Weights of a small GPT-style language model, trained from scratch on English Wikipedia: 11 layers.
Each number is 500 + 40 x the weight over its row's rms, rounded and kept within 0 to 999. Layers, rows and columns count from 0. Numbers have three digits each. The size before them is the row's rms in percent of the matrix's.

# layer 3 attention value, 128x128, rms 0.138, rows 70-95, columns 0-127
112:487462454483480513495481449486500492510480516444497535487549529505560454444512527516473467490467504532474488589447549468445514463500496465432531530567525470549487539526505392485529508444513484530503539469525467535464458580465482470557550536564475497499503418508455489459490491515503561536555561552457592418540451515557479454496485536554476490489514548470409578516513504566493514496598
121:502546434383561478474429505494491483501516533464481449478465562500463525510545498506510506518568466480502489444562580516503419518536539490492452617427463485562501481462466469470440516440575475560520502461550497435532550521516556547529516494446465535503478519566495447558534467500489488504474477463508530529457545483483523448440472485523502518466461433552517503498557513501564500576502
118:541541485524458531497537516550468562551451534450501505498534513475527520487528477494506511511480385417469472472452480488496499478522465465456449490541495522471490548558525520560483513504475517442534468541521511510402580567534457423546472520452448504563474489518428450517546510512492508481433370459512475507498457518469463523552465580523424535530528488548525584543473496500496466546479
112:492482483489496468517426473511471529480469526593517499489417535548502502521506435465515519575480485475494465510535398450538553492542487534554525429485466463598528506511421499544473475542532494455471458520515563518494507615499414557549449486504490520450494414509468517572534508524498499521553480494464496501497491478486519564453432501491568482506434488459528533514550477588535461485522
121:457588480488467484489474574468493506535510518565523556566490527481468480499459479398533572457571509531463492506482545474505505494516478486466515535523467478490524480401378575512502464539510525420525540552451622426482466497525477461528491546529546469529522507504498476523478500426462512476436444467516542528519482508481401476457524507494472474470439528544446517513540530483529512478485
117:521500497571482566443489473439470506462451511441497460498468520559532569514487490555525527493455487565467570518635555505454472487566495489472494461398475477453494515455463473542431558530463509521509441465479516509502476590558454518536547502505528562481493442493521532474497530472466485472552461515483501525432474542478509516468584516516483486491487472529416456441407509544478522507510
109:530521432491567471492511552530468407496514537539463512510500521501485532470510474516515531462520516464461551556480521520475443470463538469503529492473547516477482443480437497480487525577502529471581461522530484465453498456478489482479498449471524460511440467433468515408447503501436446473553411444470486580526465521454466449540499610485504459457524562451417533555535454574473496497550
120:487526481484521537511470503489493497490543478443467455514536509494539501470503434426486552488554554484534523454543506498531552442470492549539459474469526586522538512494586489531500533531530482464432507457517543513541544489493502516499460385401462514482559415543489516539452457526514452557485516576544599539457440483548584489548489525501442468544483480540439484468500550542539474476460
118:539517484426494514510454437512504469537490563448519520515549494513492429545515490512485493463491493558469516496436543522538477497458584548540539526472517503488472537409563465490481466453501477504474450448447546525452571497543542452542402496548449495427460475488510524469469490433473459496558451569503456553497479466511473475479557472472518506504495509532551426546487464541469356473487
113:454508499554532484524510574431543490429537556481450494509487548470517541495560512534505534407536464475478525491512447466408542560498506554550443491481518469514496513522454469529498531426510488526428525472487458515379482460468538513475458519525506490529516527421546481443516440528528534522424550509531417440478544504485449542523589468512581481466461454481455518493495503565501504478492
114:427460461473423461505529492478482532501577438458518540475587440477493448512560491572496491493532547465524414472510474490506478501539473546530442528487535505510501550444433480566576480531524508508509480416533517465537484495552554548420461495457551525465554505492559526515483502509459532504504503452451440533523474583465475491494481578574490518549486434503465445460482496485554573543503
105:489505498408541505523550499483501551435549489463531486501574513580488479479485553505518515565550531540467496433529503460555433520492481396511431501474506528533418427474491509470497466540482513508552486537501505490526526567580495527461421433532580560520549509463454494436470525482507562444490510570512567464487499440500521514569445562459519491538505537550518542501556512503491472507476
110:547465522507529474467443531557552530452475421536491548510594530474476481454494499506490520481544506527554496464446407551445513472493495519490563487453465436559490492450482489478472460392520565469488495573481504428455477594496458508496516415573535499525490508476504508520443539565515514477519455533534524519466508512480528517542510508598524483491500459546565397440494460530498505506490
120:482528421418511505509531525443443516550535518435499480467504539457445461463530479474506557441482498569514459525501563508563552429517428483497494521460507479485481555545515573548468481524426519479435543489457431464418562543508574541540513465472509478478485564487541540486479452533531484487505541465529489518489548473508465402434481490442498493520514543446493533411464486498576502479527
113:503530513531506493475459486618456517525504456505544450476581485509542474569446474533491480531473562487460492490564467449518478554552498500481521542562535407451583498534483565453561582395456509463504439565527546551512559488479456510480509493502515483540456469556510505487558477530460464515551533541519460521534482525524443511541426503491462498468491508443484551480471442445549480507480
114:520476569500499509513456526528456496499493500546524438525536478455435448535545509511517530480457436516495497542517433513583491521446536493437525549545466462521459503486498485460493462545540573467486453538496397511541433530421492492516541511554524502549505425465465562502430482459587461500489467565575562548492448472438498486422507481527463555476562468520502522427472499535519516444472
112:464472525467546505557496471486462495475561512481479577510523510411514544504469492516590456519418474414480522537419454559535482574533515559451530458511499591490543497489509531448503535514501515507476525535531514518489468587488535438520556440450508511533486481562506474502531474479475525462571497500466531477404475510540482545519575536495497441472530541536525508463496470492615460511440
117:521488497509521502526509484494427577529431491488580517554507414539456484562474504536545502441466550460594595490501531521591539491430481500520497487531445512449528447543443405568538555458459499480475516442496505499536498500488500457485457559503535454514531484545426474525512527485469455472497433462527488472465431490539458511502497479456514489419506531523474541449585494535503519469539
117:519547455486430499513535424549559440482581562606449480512520454410452502450480471509472490535489568472482486524487537511588462483513453464451470512484480559528545461480520506476501427481454473518556464524481471513497468514521546538544475521550500562539465506558506564478557533549531552475506576518515487466423506533436493476487539537435526472517438451568488490482531517549505494555541
111:491505522574449512530452526539476482544460507591508533517537496534483574533468557489523510561478511528451543513427440512444438478513476473428510477447432462483524539494524497502541459415496459480543527498417489465571545500532480497562552442479484529546491568530552514444532513414514452472537483507520454505509542479580544500528546515500514457546534551545562572498471478461433479450482
115:494455557467490470497489565531478509452549511508489485559498435511577425482481440501534492528500461475449459482460565482521477512516480507434530484511557521516531454469537495453510522437474469536495426446518386498489490501556466528498567516502455480514467567427620485533501533560553478410489486473446515536511491485460488475525525454495558447582455440498490513478530571499563488547523
116:534530471547473456498499466462396486542550514583466458550470457488485547447511539491515480433518504521525523482437473521512477499555492460521472483505476491466484539544488492511539511486557493451441410519601480481456521466538539429516570515534501535417538482451490583470477429590447527500430491488502446459528510504547456477544510431459470549564540476469493534498437492481553495529540
116:430470542415573535587512489517569435501586508457464476576483493486476517524516516515477500528478489519473532557540538492495517478478425489468529422563450448506484547499503550569478556505494451486467522558536511437507541501405457471500595499501552520471520459508523504446485574482483511495515437481551483436525473555496574470538490461558537484525466466491478455564529511436510468513534
112:518494458539506492522504509464538486459500532482436539500463464512449544570493443506512408484438479508520495460470505432564486437467470462525527547573517501525471491562533534513504509479493489480571607524523518529525542533547466540482510499499470521545528536411442518504435511565561472502574530506480412585492524439532465540509523485517466529465441449537477484416534522446576547554504
113:467471466473548530517490519499527429594525587444487541504505485456514506436486555485506544526513517508395516547491518635539483486461492461529527541515514498523435488495477500562565506476526448513554471455541475462501496473509463568491481496540457547572510561444553439527531463488472513471497517458520522554425560427436490477429543445533494546501538469516505522414508473456490507499492
116:524463480422500581497530458570505496502485556592499530486526481492523457534512528488485516475553479584465491443486486569515440485513440466500536492467510559487492545514525471516509478412494488462477479423449571474484472549432540542455591482470506516531477476566478442498493513513531517524468508552415561570481499418444515517525449490474496466497409510527455473484565490496517596472506
# layer 3 attention output (transposed), 128x128, rms 0.311, rows 70-95, columns 0-127
108:485490492545471537539438573427489556487465509486453533489475497497430517463551562461529556539533436455467461499481507406438443499405494516517498487489478481504507486511494523564489547520523503533413489403471561509530474513476519514517522547465531538491441445521461509505522534493469494482508529557565495602448465424511588470460463506494550483505521547456530464515543430455517534571526
111:399517442448469385465579472523474491524525523488411506444542515524444526463526488512452563479559546512526495512515513521565540527501519507496454467433509549469449475460577492527501488551531529581450466506526447475524448535531551486488496485511497484453508496470430533499537554469523522463477565475509499489504547577540516461505584498549495455502528430529518485511551459461534460404516
112:481521537553550544486446533486547479492531589540451532488536442444394467436532499548490505448491617529505494545553520432413438516591488514500484480556470543456504527553492542468494518485511433496496512425486511571471532531505476521401507483457481530446423475496480548535486530538490550518570476509474498488548489549529429516503520519505462481542522506528485543493545504523454486465483
107:482476507543549566464554568474470470444517452526477439465492498500435538411508544531434474453522528510586532542514450500462561497505565463540565538459509445534478505477543510533510404467510505509471554488550508470463486564505509478516488455441555456440417501483586527460504443455511560496459546447475485498503478514501540491496519509511529523441476533512440556440449537582547531506495
111:451525548415491530544537519511502504529490500550530495446609476536506452552485471515581557469527482522454548503517465536511452508549534434513482535498528514525460536484472499543525414512473507530413454496517528489549491479446505498493434512584476506506504504492520510500501491506439536491509434415540483548519407489526492408574554550487461523514528605568505552460491567508545527486478
109:497527485473449509490502526498438507495524564473463512472533449471573519475526457458416387454559527554529498463512513499469445523490516478565489596461522483529462507511520523450475539501559572496480590565476556443570583505492466436530461548499481460523519460528447535495492494474557531607523483451492480538480548431535535508485491490522440497487543469482543540494557493541536497535457
103:485527402476479498505502509538501520512497528544438522422498554407552523447516497457575520448570424481504509478504529461503507571537509533483460495515517492500552543547565490577537441514503482493536446380470547538529592513485494500578460464481533452513512515467449504503519440490505520512495447496479498496510492460423494518497487442450491486532481528631437477481541478485476521550531
116:516375478512419476507441563421507520552477492454497560509451500493529468439539489556441527458444539516500477519456442508531569488559460515548509497423473506515497555466488537504448537490552436505523456531521472524503493482478589418525530478548459500535452509462536513490513464515570531551464473537566522507434491563516524478593458470467466476475466416498499513496518550530529472523513
110:510545557443539466497493552520532593545492423495550531506497456458509557466524465530489503456489552463508462476474555536486486417440489561488580472518493530469474541533470519503508470462529526512516438460550461487549426510488524497517419465439470505486566471490459517552468502474523550470518509429472539451456457427463555444503463438472527503458485432551504476470527504531439501396436
107:524489475490480483564543456493582519528513554524593441566520527537504501452448483534511458492517520464444470554496450499585533544455483552583433490509511497492528442543433473533516451393476557501508529510446483434449471469536467484466577561525497482484479434520471497411549526504492525434445486533489519558528502473517567501446481516508521503592487502534526478508485499567543466495479
108:530580521483567475530511454514495555488480513484445486482567516553510496502486495475534503567495507500498508497440539514423513522535472507496468485537460532498410476546461493448508465477512446516481476588380567490543507482508530470614556471539474473520476515499575537516497510511517483417475468453474445502441539570524508525499461467545500498446534455447356506494537561509513476509502
102:477487474495602464473472450433487512540471553504535563483477519495511504544518432505483451518481487549538467593532495492432503505473535475473426503412479434457531470468588470505520451495538527491512422512571566516497498441474568529529524422515445487447451479531509551498468524547506469546462436517489513515452416458535452508513553562422514476500501423552488521462506519489470465529487
106:472493508457543471473458522526486534436455638464551405558526563482584497459485565463483503532495483529523558555523498516578546499521568514507531568449576534438507517529521484510471422482509451467470481513552532551534440496520488492472521493482446473552432561507462504495504586399542481455520488466518543517482469482476509530526509467550484527522494532494528472450466533517476556515516
116:501509529440522570522486449495585520495560432511508562455524479516524571546482523495476567528557475462510523523468470457488559591485453524480409554541492607453509521444443461503464544495470467483503473536563505451506527498516481523515486500505431484542458482498462538493467494519480507551486526450479497545527425532493648513499529505492517463489490459431545463532526491541423490486552
103:537440586592502550474536539501488564457541431531455486447441477462545507511499577514521496526445530515502514491518510438469508573454438578528490469525518496504486470491541551480518481535498517487498505539549520507527438518470548461471416457568501487480472580493453492488574524606501523433529493530486489466534557430554468468512461447499452546492515535474438454483477507427526439509487
110:472461488508494485491461534533524564530511563479503456493527385487509523548515598453515524489591379491581534505511502504461503460583488485448516566469505449487526528513481511474543525472471499488484493490535482522538467464545496479557432525606535468468451462512474438515572535439508540533507523600480489538469484566528471536550483521442465494560520506454511479485473485539444476465510
108:476507482510466554499477533459491442501551516526576516494462501445494445564506570482458447543530540532499532516514550506543495467486560584504538515457479526487483462579545448513521549499483458537539508493475481500522497545531429506502419530471544493514503485478541501504532495555582462419507460553447534583504459623561474430544482511485488458396508548530488530508469470464493520550432
109:573427531515450449610505544507453503449450461527528534510484476497479501540529539461484460508503595518508513540521465506531450472556479494455422465504458519521399488440479474556597539491484497525433492534424479577498484457491431527499399455502471517508431500472515481564539486491439549506530501486469518519483558449440464517517451505511503539485486429486519509484499449551513526532542
110:532579532473523501517465493504441456480522504488531550478595617532501558522423561444454525502530502542457468457443485556446530510551518532467461461393495463519551479468539495510501555520454559473442514465521444477488484484503559446498444548481500495466487529524483493511504496547558499498578449476503482485495416590441507517417531465471531514523478542507521551537540512509521523542444
110:462448499583512531504529522461486471528517537506600516511539451500594488502504454478479349553467461421502427526538507466511491504570522436473508504440509549513516592461469505501430516540541520471440495485506492514481544504498496511450504525496471477454537538474421459534483506497481483482538534507446513474533558502516484424494483493447524503400450559544450515489475497481444479460562
111:521502537520489504558507498453533456537603536462462525552526657523513507507487451475521564545545512410494514548476490434474486510538538535510529527460473463564463513526534503476530483545497498482555528458523442398531453450515480509469495451487545489548467463581459537466530483500497491495531424536523445447420577525479528478528507506497502542446512502483551493437489519436469512449504
111:535548587467492512420566414567562565399496476523461490501463549516480576503474468467507506504483470487433474506496491487548450483518523519537490525452464503512440519621482550497547560521519509455481513529494481481460547471457465526463469524478453508442534477491568548563545539499494520522476492526484565552532525544475536497524492519435540523555478552416455461468545522508453523505570
114:418575511572478515425439539495552481477491443498506508574449522500463493503512431496489418460491471571468496421512459489503472536552537506497536549528515534486539492396494508566513471491487488543512545478492406469519434448545575612571497543524468458551509461519491521511543540505464468447526479462462493557460542495488486513554506462495526509486493547467494567527546437500464472507505
101:533538553497467497541540456562455460532500542536475539471484459516474512476530467492501503560533501523529476515488555461501529559539588488479563581439469513496541479492443530558604496401503483494458558492552521478412525478581477423481484513554443553554462496507557475477487517486531408466528474458566461471533446483533523482477507456479485473505411474486483509564464461439512498509470
103:477478510426468443502593512499545450487505511469462539496532519425507438519465509502540522514546490461437500515504475512439467448472502584520466567472514497508534513487533492421518547471486480502486465546490499467500490479607540521564532524475500494608477462486424494604453535508414503483474530470525477518556527569522523446460529438490471533502415563508583524494464488515441463479485
105:461554515494467529560506498507492458508503487538569533528529554508456503530527558525461608503392565433515476576468512448481509527509602482473492523442483450478542475515530507467467511534551514488467447550527482450505456507508513479552507489586466414490510527465456524592458447478538516528498507457495563531532514450458468516542494478549468468548504555513493459497476458480461417565562
# layer 3 attention query, 128x128, rms 0.128, rows 96-124, columns 0-127
056:480583406427480545510477555496501519468508507532544464476548510480526533500538458473475425495504390529475502492535477501434594518538498468557480486521475458496435480496537499515476545573536489491561503473503417457529520483480547495521468525442553512466475525518506515524510565560489530549451466438540563480471537495578510498527527510527512453470504389503468567419553536442463490504471
080:546519456495523533497419515576472459478529473547473551423485498574529478521533519603490505448507498443527495542569543543540574526509521432588501475566473442489493500504529539463543534491440440509578483497538456548447541540486494512450553484474551564473477533487530553491545525466413541513440443463521545456535489493563524500498567463540486433510535473467462507506497508505535481521528
072:556534537413509451492539499561466545493515572451465492582472499519529488550532446487473527421505419442483582465492505485479502516538474521498485466513532440480535523498515513451438523558535512449566512507536473483577459438473502570571472532455471492551500530501467429519471526564518563511505534506483552543488469449594528487415502578521514473533525492499428467495490479540477462560482
075:442568475537466551550437534510480461544548476543490486443478579524513515477492500546495535503532576520498487533572494455520544503518557502488489579509473581562511493496502458511573494543436493564497486426523494518443475531537495452459570554500528519499489542452478528515512454443501477501507478454484484474505502533389519463493531395466416473515442498495515533471530521403467455439540
063:518493496492509390495505491507498455483511500530501532467477454465482552460555493470489462467539476463478495463495496439489530540487515470583516454500520434472460503436524450520512456512535529458517498519516466456502498372460516523537578431428510578504457556494516511552447588474467567520445510563480503455403486495592559486484471586544525467478480467449501514479445517560507476518497
076:484445440424487430470587537491483510499471556443556522549480474430520497485592481413463481475563469459460492496529459528416521479532465525459576519497560467470485481461507469557477532516556498457482527484514493479558541457494499494545478449479421519537500463547455482513466535474503520440507529533473547472438555472551500517487464573432559550450495526530562500522477563546463528498450
085:473495466531442471560512511490462470469557524477569523489495500475518542463510563493497505609582486510575553446489489525523523424555486515466531467451498478442518509543471437501441452493524464473509471521527486495515452494541510506454493453570491494479517419518528538497450404523576470448541543490521550464505509487478432554506403517480572584479536489532563492520542561544491490570506
075:499527519550509548449465507457455466517497431501439457478542514473481500463379529602514600550494537543536457529437505499501463557452491466557488548505456488569434516484520510495455469512456475607552520519478475498447495516521525510550491492458551515455499442510493529514504504526462550543555536480468447487545437493479472468570550463544430442546525457463457515506470495444559502515479
088:478540481507482471535522512505492495540531541469560568501479498483478562454612522423472442530564446508519534470484475461528508476499490531493446456430584480451540527475495420508448531468509536479496481510521468488510501512499409485485544490480507553522514571539558505489493527408523399534537537521516546436429544482506457505468479517413497521466526540437501454450573470553457432502493
094:474509519487510494549443456522481488501518494553480592488479542592493542540456488452451458436453508433486490502492474524456541457491535474539508461454462495514553501567525531526554479515501509476493462479485489569475432516464536576509525573521490474454514490467489546445574543492561468499483539548582489524457497541528589487489462540524504514460362483485577480487569496532431542544519
105:521529494503502528474498440464476456493504455519482489502508529586511486553492475531494559438464476444427505502442466499452517542480514479570538481519475514541488484529507542504557489518451532526480539442522493542540501487478595465572454498510527534472425489461455463520488600483467545502448440506454469418558540520481521448484527509556438403545377480513507482547443491485520572456455
092:482546562494431490498505504544481503435503555502431580489466568586474521521458440491459428420507533504527500499451458468481545473542437482489452521465418518568600514506480496535521488480530538476484482468511489535474541521460479527588471556497486504531407536530569545449516491440497542511504505531568519504513538516541502521480511505505525493532457517449540465566520563474425544586495
102:456484450517521440488475515600543485507428496517607486432476433551512476493488481489466479497445496521481490475548522522473483477481432529510521467518416535456504470473504521469469524413491499540537523477517474540526486464479504495534472502546509405424500528565425463505482485505543448547441501492537488491455533523565491538453514476582482483513483472562490416439581411562493484512440
105:472556497559445558525551508507523520494497445452518502490529511494588543503470507492509486462477484500588480498582592575484422471489503485430504461450526542513499504491472524411525479547530584524482545495495504517483486475506542584506479516517471485515391436557543489494511501544568492475452432495479456411533554560501503543491435449464513523448462503529581509455477506517450497531521
103:525478395482519520632475503562547483473458527513504597482518545511522619476529473498462485484486510493448514522479454513488480482486534527490484496492522546517569512574493501471442486483482502583535446500454434455488496575475542464488439521512560497498570477549555480563428534453501533507456501499423449514458501453609470506548545503474476461480563468504476500472506485494497513473495
101:547511504510494549601527532516532576526553550489520467465543450435459479515588461510535551553491502538519467532530389531548544503507503468522504491530491428529391521555505501512515449531504443527462454464534541536475522500536452439463522579506440525499520503503494491521487558479429578480526516445472488487487546528477432537500490495432549528492438441502551471503530429481512459498550
072:593483491400562523486485505551504536481473531509464510523485489512578477569494452536512550399490523486537490420517516482489497578484505532538562480451468415496442501483548597428470490492526511530520522525473504586484555482472536518518513453479452527545540528486511535444540543469474540527486520544484505492519399526577599499490549504536491505464551518497462525479472463471472506556544
070:516486506457499455494602454525494508462442588455537501495510512501525459598560484437448510467502470471471512446438494481498474528519415525437533415453542438453548499475485520478401510427556477466494456526518534485556500448494492553564435467477459526478530487474473517522508547543529521537532528548481482472546494489566545528427446608480525534481521538488455488500470469498474517497475
068:439432508462511480493577486502494535487484556510478497543539474472479459492455523413520514510464435495496503443423457531468440462488426565440494473431506496466508463518417507529479506518561531495452471478448546533559489494505514552546442470514419449509560455534449464526490507542580466472554540549484490549465490504490498553462416538467567556456531548555494438533491526492536557463486
077:507505486509530498462491521561490473477519488547447552464467486571546416551537462637512530422458520462511531532554513518542519486540468490533478539547474428578523531503510496425551519508428443509564558484519496532473504495508488502493513440521565538575509572452491533533487482494440536527440467481455536463575493458521552486501531490514435490605505482452516507513441477513556470486511
078:481400532433514496481572503569541526485516528446508510544471486521494454505499470479505537471486485532495539476554475523455472444482448576487539463508524507388522475538454525517498470503588525444477450543448579532538497521479500534531431505491413422547562457489475493474463461524565524450512493488478508547464493516526503543442466471455574600447525523555522497540503481557471555531495
076:515523451488419566514474548529539506521468552453489448489493479444547460460541498472511515581569482513528567495468510455490512431487469538425467453517551516536478494497457491514461532511503490485478497538557540504493452489544459473451492499534463428579558427512484494528449333535508523444578469471462497524563517466455485474475502436479524584507532511527514467526503520515494493542565
063:420508478547523574508543532460504444553555553528518540436554547535510509450544546557497501515531458487570541397432477462450501484525522470504461457457458531547547529428485445490445502488427579535479493505486463530565508519507514440569498493477523495434437502440462512489523498516516440502543462564475490496513523562465427457501521461574434525555469518549474496517514469464521523491500
081:496530463496546478518472533477416470458501467519497588512493496502495547550583548433474437463484464458465500544534493483504524497495563429572556486536527453504522465528541448492531557526499516483505533444514531499554458430493500476472505485500541561415441582450458481523541629511462460457474484566499519492469561470507496442482497550517494503502408486488565430508456497498522493440530
081:484494521449420489499511472505494407462566472441573495510529522588454489461474485504494518543513532536505493533497434477443551472524489540466453415516522508473472536548486524480476459432541531426494484532487463488477442507496456513515520529514499516515544482458416559437520473524521531486471521493441515456491509455479513446453499572427433531461444415504498546466551459501439529629501
093:456531490536544522519553449481502445399462517519556560515496552560521480525563430496472463467515518477461512519501431458522533460554525562501487448528541517445502451535498515480591507464503472497446468431501494569581551543501501454393502460542524508524463472484428478479491526433504509509428430542511486450475546523481525432416509465441479456474434513523507497513528497554479492463503
104:461507472564519501520579494487504437429486532455561528520442468493540533463524467509568496527577505541494556513439392441475513448532536486484523446507527478454466468534513473499518464569492527512433492491500433554551500505554484539416473455527524486427465423522432439536509498535484507495460497562485423472463536484512470407444475520481484560475448486551537501554477535508548525516513
100:506470513565571467468512459486478480402484437485456494490507549489494447497408500536464470474540517515486469527537550454537484468535525550484496474522535536455486471515441502490531500500509495488451483498433513529595551501498492523459504433529464473530478436506448421435449459500504510507517493545559504480479501493519469490461531500481551405601450595417510503472461519521594511399494
095:523500478600569563501442532520478512441451472540497457556545496583523433562563486492519577494517485503416477470498457489533508409486510599498392509542465489496473468518492448443538472482497534520504507531568476494466469461491536530463516480532478537510497472510506547476508480468577517478496450479556533459529472556438521496555483435520524430447543477573518517560490498469545537494529
# layer 3 attention key, 128x128, rms 0.143, rows 96-123, columns 0-127
065:473502492565541485496620505499457533486501527506516475573449448503503504469479528494468525442482464480560465528438466515544461529506517529517496466460431374497489466508468488462533427441465519538499457429527568580525500533481478516558445476521476523544558448482499520486420484454564485501571519484495519524386440509447523483485429459494475484481529585535489472522519472506473521520459
054:538490544485451488489477454495603517487526536561520424504533578478502541505422511505569402543497511503470532465505467444540490503469524502489477496454505580513451594465551503507462523558479560465435540563421450420485549533484516524471502535438475476553447516508475465482484522556487477516489556429513507515532521458585467461465505530497518518491482433485465484531465549449552517542548
057:510529464586455532531418477484487439548482466507484541440472553492521522501521488514503481508487534471520542516531511508576540584508452520478475543554466573497444505513478476498511481538492553480462573473528465524483522535528506480399557520521561568467504588504491509493555471489486491495504448492485537430561549509462449465546550512495482432520454417453555490402538554437517442449535
051:475512604462508507514480513452572498467546432503490387533538544516495536432409506469555428471514510516496551485502472464487475437529509584544538472463559489526452481484589436516511500526472500519413503516490525429430512530458532540467512606434461506560493530540491477495510450576537482533521480449515468550508513483547477491495561481475495453533498517521429498491487536528489499477471
060:459549493567498522547455466497506398540506497491481521451478559472537502521533511464481442475508494432472496444477522512593516519551469547458501561466442551499503511491547464437536523550537483530451497473536537462458521458526539449452555519457531565452506589449495490498578516462512513511506506505460515454557529503393493489492511512480416440541428481527487514448515564446500454415525
048:476555618444538511471555461533540546441504540511541494545522454471458503506525491498432530468481447510491489544455504526454436427426527516495472439480592484523546497496509510514474490438501468522519441465492525479546430513483471522531467521523451477484534483490482507496504541479534483456504571521521430548435464492401505541437482450541475448507504625542490501480467461519505587514451
055:481519489467479477511546567544478550456566520440562480503391467483448548460476471508468485429485486412483543521569493454509435464545543476492560455507422490514435463457500466537510491479499445441446500477488521475464455566496482524539475489469504552581554544521460605506445507465462481488568552455528465501487512461537545457528504522463506530498539569462568540463516524465506479517471
054:517409428541462573504502527478436469558482489443462527494486557440511505474433539486528478565546514515505538390453504458536511489596442548496501574531418494478487470492499511465410491546581514457467543483541503519434551471537516496511487492400509493496449467536501434480527485552476524523519477523450551472503496555541502479548506515506565512545474488530455499522500587485487516491540
077:490509535476564500512496545497506503564456456478492463470544451392524552538510434541487524401479505513464505483476506485468462515429449524519504512502492534536521534448544482535478511553504441532568550570595506450496525528543507548487456487557499553534480591549513534528502539557491566445484490490504531554546497450465463491572545452510485477595522540478504489542494577494543516411494
100:585495517468511491561534488484468481449482498470468563557493519542462458463436576498472499558518488532495513469531455518501559435505596467478494504497564481467512398500473571455517469559478475439458500445512494502495508516473479523580511517473431419474442429486477423479533449477486467502487536537532463478435499557515460485477512536594492501487522505570520446450472491522548583543468
100:542486508436551473448495461529512467547472393471506466472546522471541498562434519498505503485413482483429494559505500499492503584486507530571494514540445538530456524548487506545451531473527536466569552455578501498520541497501583433533458502500541556525481565504561534526464561541484492519468455446525511490546509457578505508543545497505546475560490521505427451558490503529455577444519
160:583489502500509508560499495558444465468475510430524460482476503461545495553500457525482504452509449508419509470520476445511541543472534432492444490464414511573617569526418563548552488540496474502463549530515531468451489488557525502536476528470512528444450524467541496475463492509456460567515535491502583497519550562463488466527433527497495559480581509522497432478522549492467505525434
190:426515496530519481507489512539499502513505504485508504424482382462584483452537520532443487457471542586533434572493457482431466515490469444497582474589502559501532457537424531463429501505522504485491472454544481538548466499542504522551465500488519552442511521463548512459502466461511497546479524534492498507491478531534494482524537459533467605503432465502487511440570439547527477509414
181:442583473498548511499535564457464453563470506454516530511540492518595514552451509528406539542481517456515496474466485481537457546510541518526478423432477468523448488394565505462538474552593484450550544509544506505483536535445520532554496475516501475491450420524500505472436478541571506520446504474496517505488539465500399520495469491486501528425512510526495494490481523473523556476591
196:520524441499486513530498471503450566494597505543471535515459411493546506516563500480500453527513583561438525531553487542451532441484540496449482532515493489557598501571467581553409437512541518601513512538532502461491546446464532453490434530454540494507517469498511459557438502506530470482508511560479502512467451510523466477520477473565478488513522490511550485426503515456481482476583
180:552571498483516455575558511542559520474470502512432512556541492464535546453581498491597545519441452515557495456535494564532535504516508543555439501586515468491463489497459494475508542492449390572501482516497481475477540491557453477509536550502487463461533482539501526534516477485495516414550553547523536493510504569461507431521430567463496530544431532502523462507524450498438533499491
114:481488519486486535483522433506453581473531531523552509457484476476493482512580508494494466461596500470448486567503459519466526527467537494431539466513505553514565506553426567484450463463514532630498473511504458478539481443473501463452462488497481468558522467471530438477441567478446457553464510611454471493480462513491495516436519437572490553476513462480507492484471523473472427457551
045:560545453506505560533424556475501480576511495568491508500532557506480535462536437469490434482538557469501506521578491484530568557517557502510505538560482587479444479478459482540566555527490531539493556436449505490450559532521493439488560464513578509507481567538504500474563519506500493496532446477492498428551552472448466451536543469517492417529487507500527516458549544483471456412517
064:448527475431538492465562529501478483576530483449504565487503470597516487502544477547424560517409438537510478552528446463473500491468484518499513485503536504516541538446445483494497446461472461428579432486531519485561480533486518505577485510538462491449501491507369543561541502485524529508445442556537490517501492512545520457497540500522572465497479508521525463457523412508491518513417
052:477473411601457548534447491470505467506509467528485512458461590500482495491501479496579441509511575454533499452529515484551555577537525487523506521481444545471479519537501486534515448554445569481484550473527489507425508534526500493455585497493565556465509532508492473518544482476474479503539459480502568471572526505506491444530558532493506542499443435493531490432537508413508418444578
061:477534527556528493511585467491492471468509494480596467474480445467494545520565559477490467518496475532553482453370531519483470478489521495485479437466502402552532485493501503538459485428435481496467477576542565525546440490492495525534460501517469544448551433492550476522444540468522482506481575609534441519487463501419486512479459540519578491469507511521458491491479458498481546526446
042:488464483422526426475524561554517574474530535530538497480462488461461494499512459588507586477513515484509478530561466484437464467428563421497545491535505505526502556495496498570477535520439466452580532518460472461524472523517460556536466416530509486560503504521465581490445471509429517442471577515566490524468521447513532458549526460504519510497567527488575533492464486487515498561446
063:520442398590517511552490543493415454540523521536517568460466589525518476521483522511484540565527538452570478474503464490528497521553522482491555541508445457463536508513473420568504444547454520473539486499547522580451569462478488481528576408515486535474510474479465538478543480499538463475561490486484561485504566502507489504530462502480545515471516447516512511514591539490520430478566
077:570422469495527536506528450417551478498412485493445535521547545530407463453448525508596508522543489485493536503502448577553518493522497581489466522555583441459466459509573496473519506459461535513505536457482476526509544457488465498496502483488477445492483517469490451505560518494522529417483452512478471433469466523473470515436526520509411432564467496539487436478443444507490540509491
093:482491481516451461505491494573519471495580511506581474476457457516546524478505468501495508480493480485573486572522514424457471484503555447496477477452490503535511642534428500547453517479424552535516430527474499495507433517539511454501507504493514588473562552493508535482445487473519406561510577461539520514483547478489520506459447486449519510406477501446527525460532453487456444549468
092:433519492500448477495494474483561577461519521598466514493494507576469524436561508466537470522518534512568481511536537545467501429505517539488525496500558511443479517471572456464516498470439459528507455515480474476511451505481458488383593524525469463466568461460497504483563480448554515422505516534553450535463442499457519513454502517450478472447442492469560585469502444505538437504518
140:575541495563550557503514483423456452482486528458496557507490539538461439490476525531504535546531476523482520479475420532596508526518524472474484482508536396517553407498528544519549454497490541462475520470459491524523546465472467525597461466469493434470428429497467478494488508461498550475486516489434524435467508520493457480505464494592434499491568485568479410488478483489502561537477
157:463522570430493483507550496510473461433470447485534494578528508551482494514414555515432515526530509489495455414467497459438598452530523469468493542486549596466512498527436548454510477564486429470511463455573505457504541520434487469525528500528433519511468485520481454490507500474433432534499492568526465486474527463493496513450575508542508482483522531528539480501443476600562528495526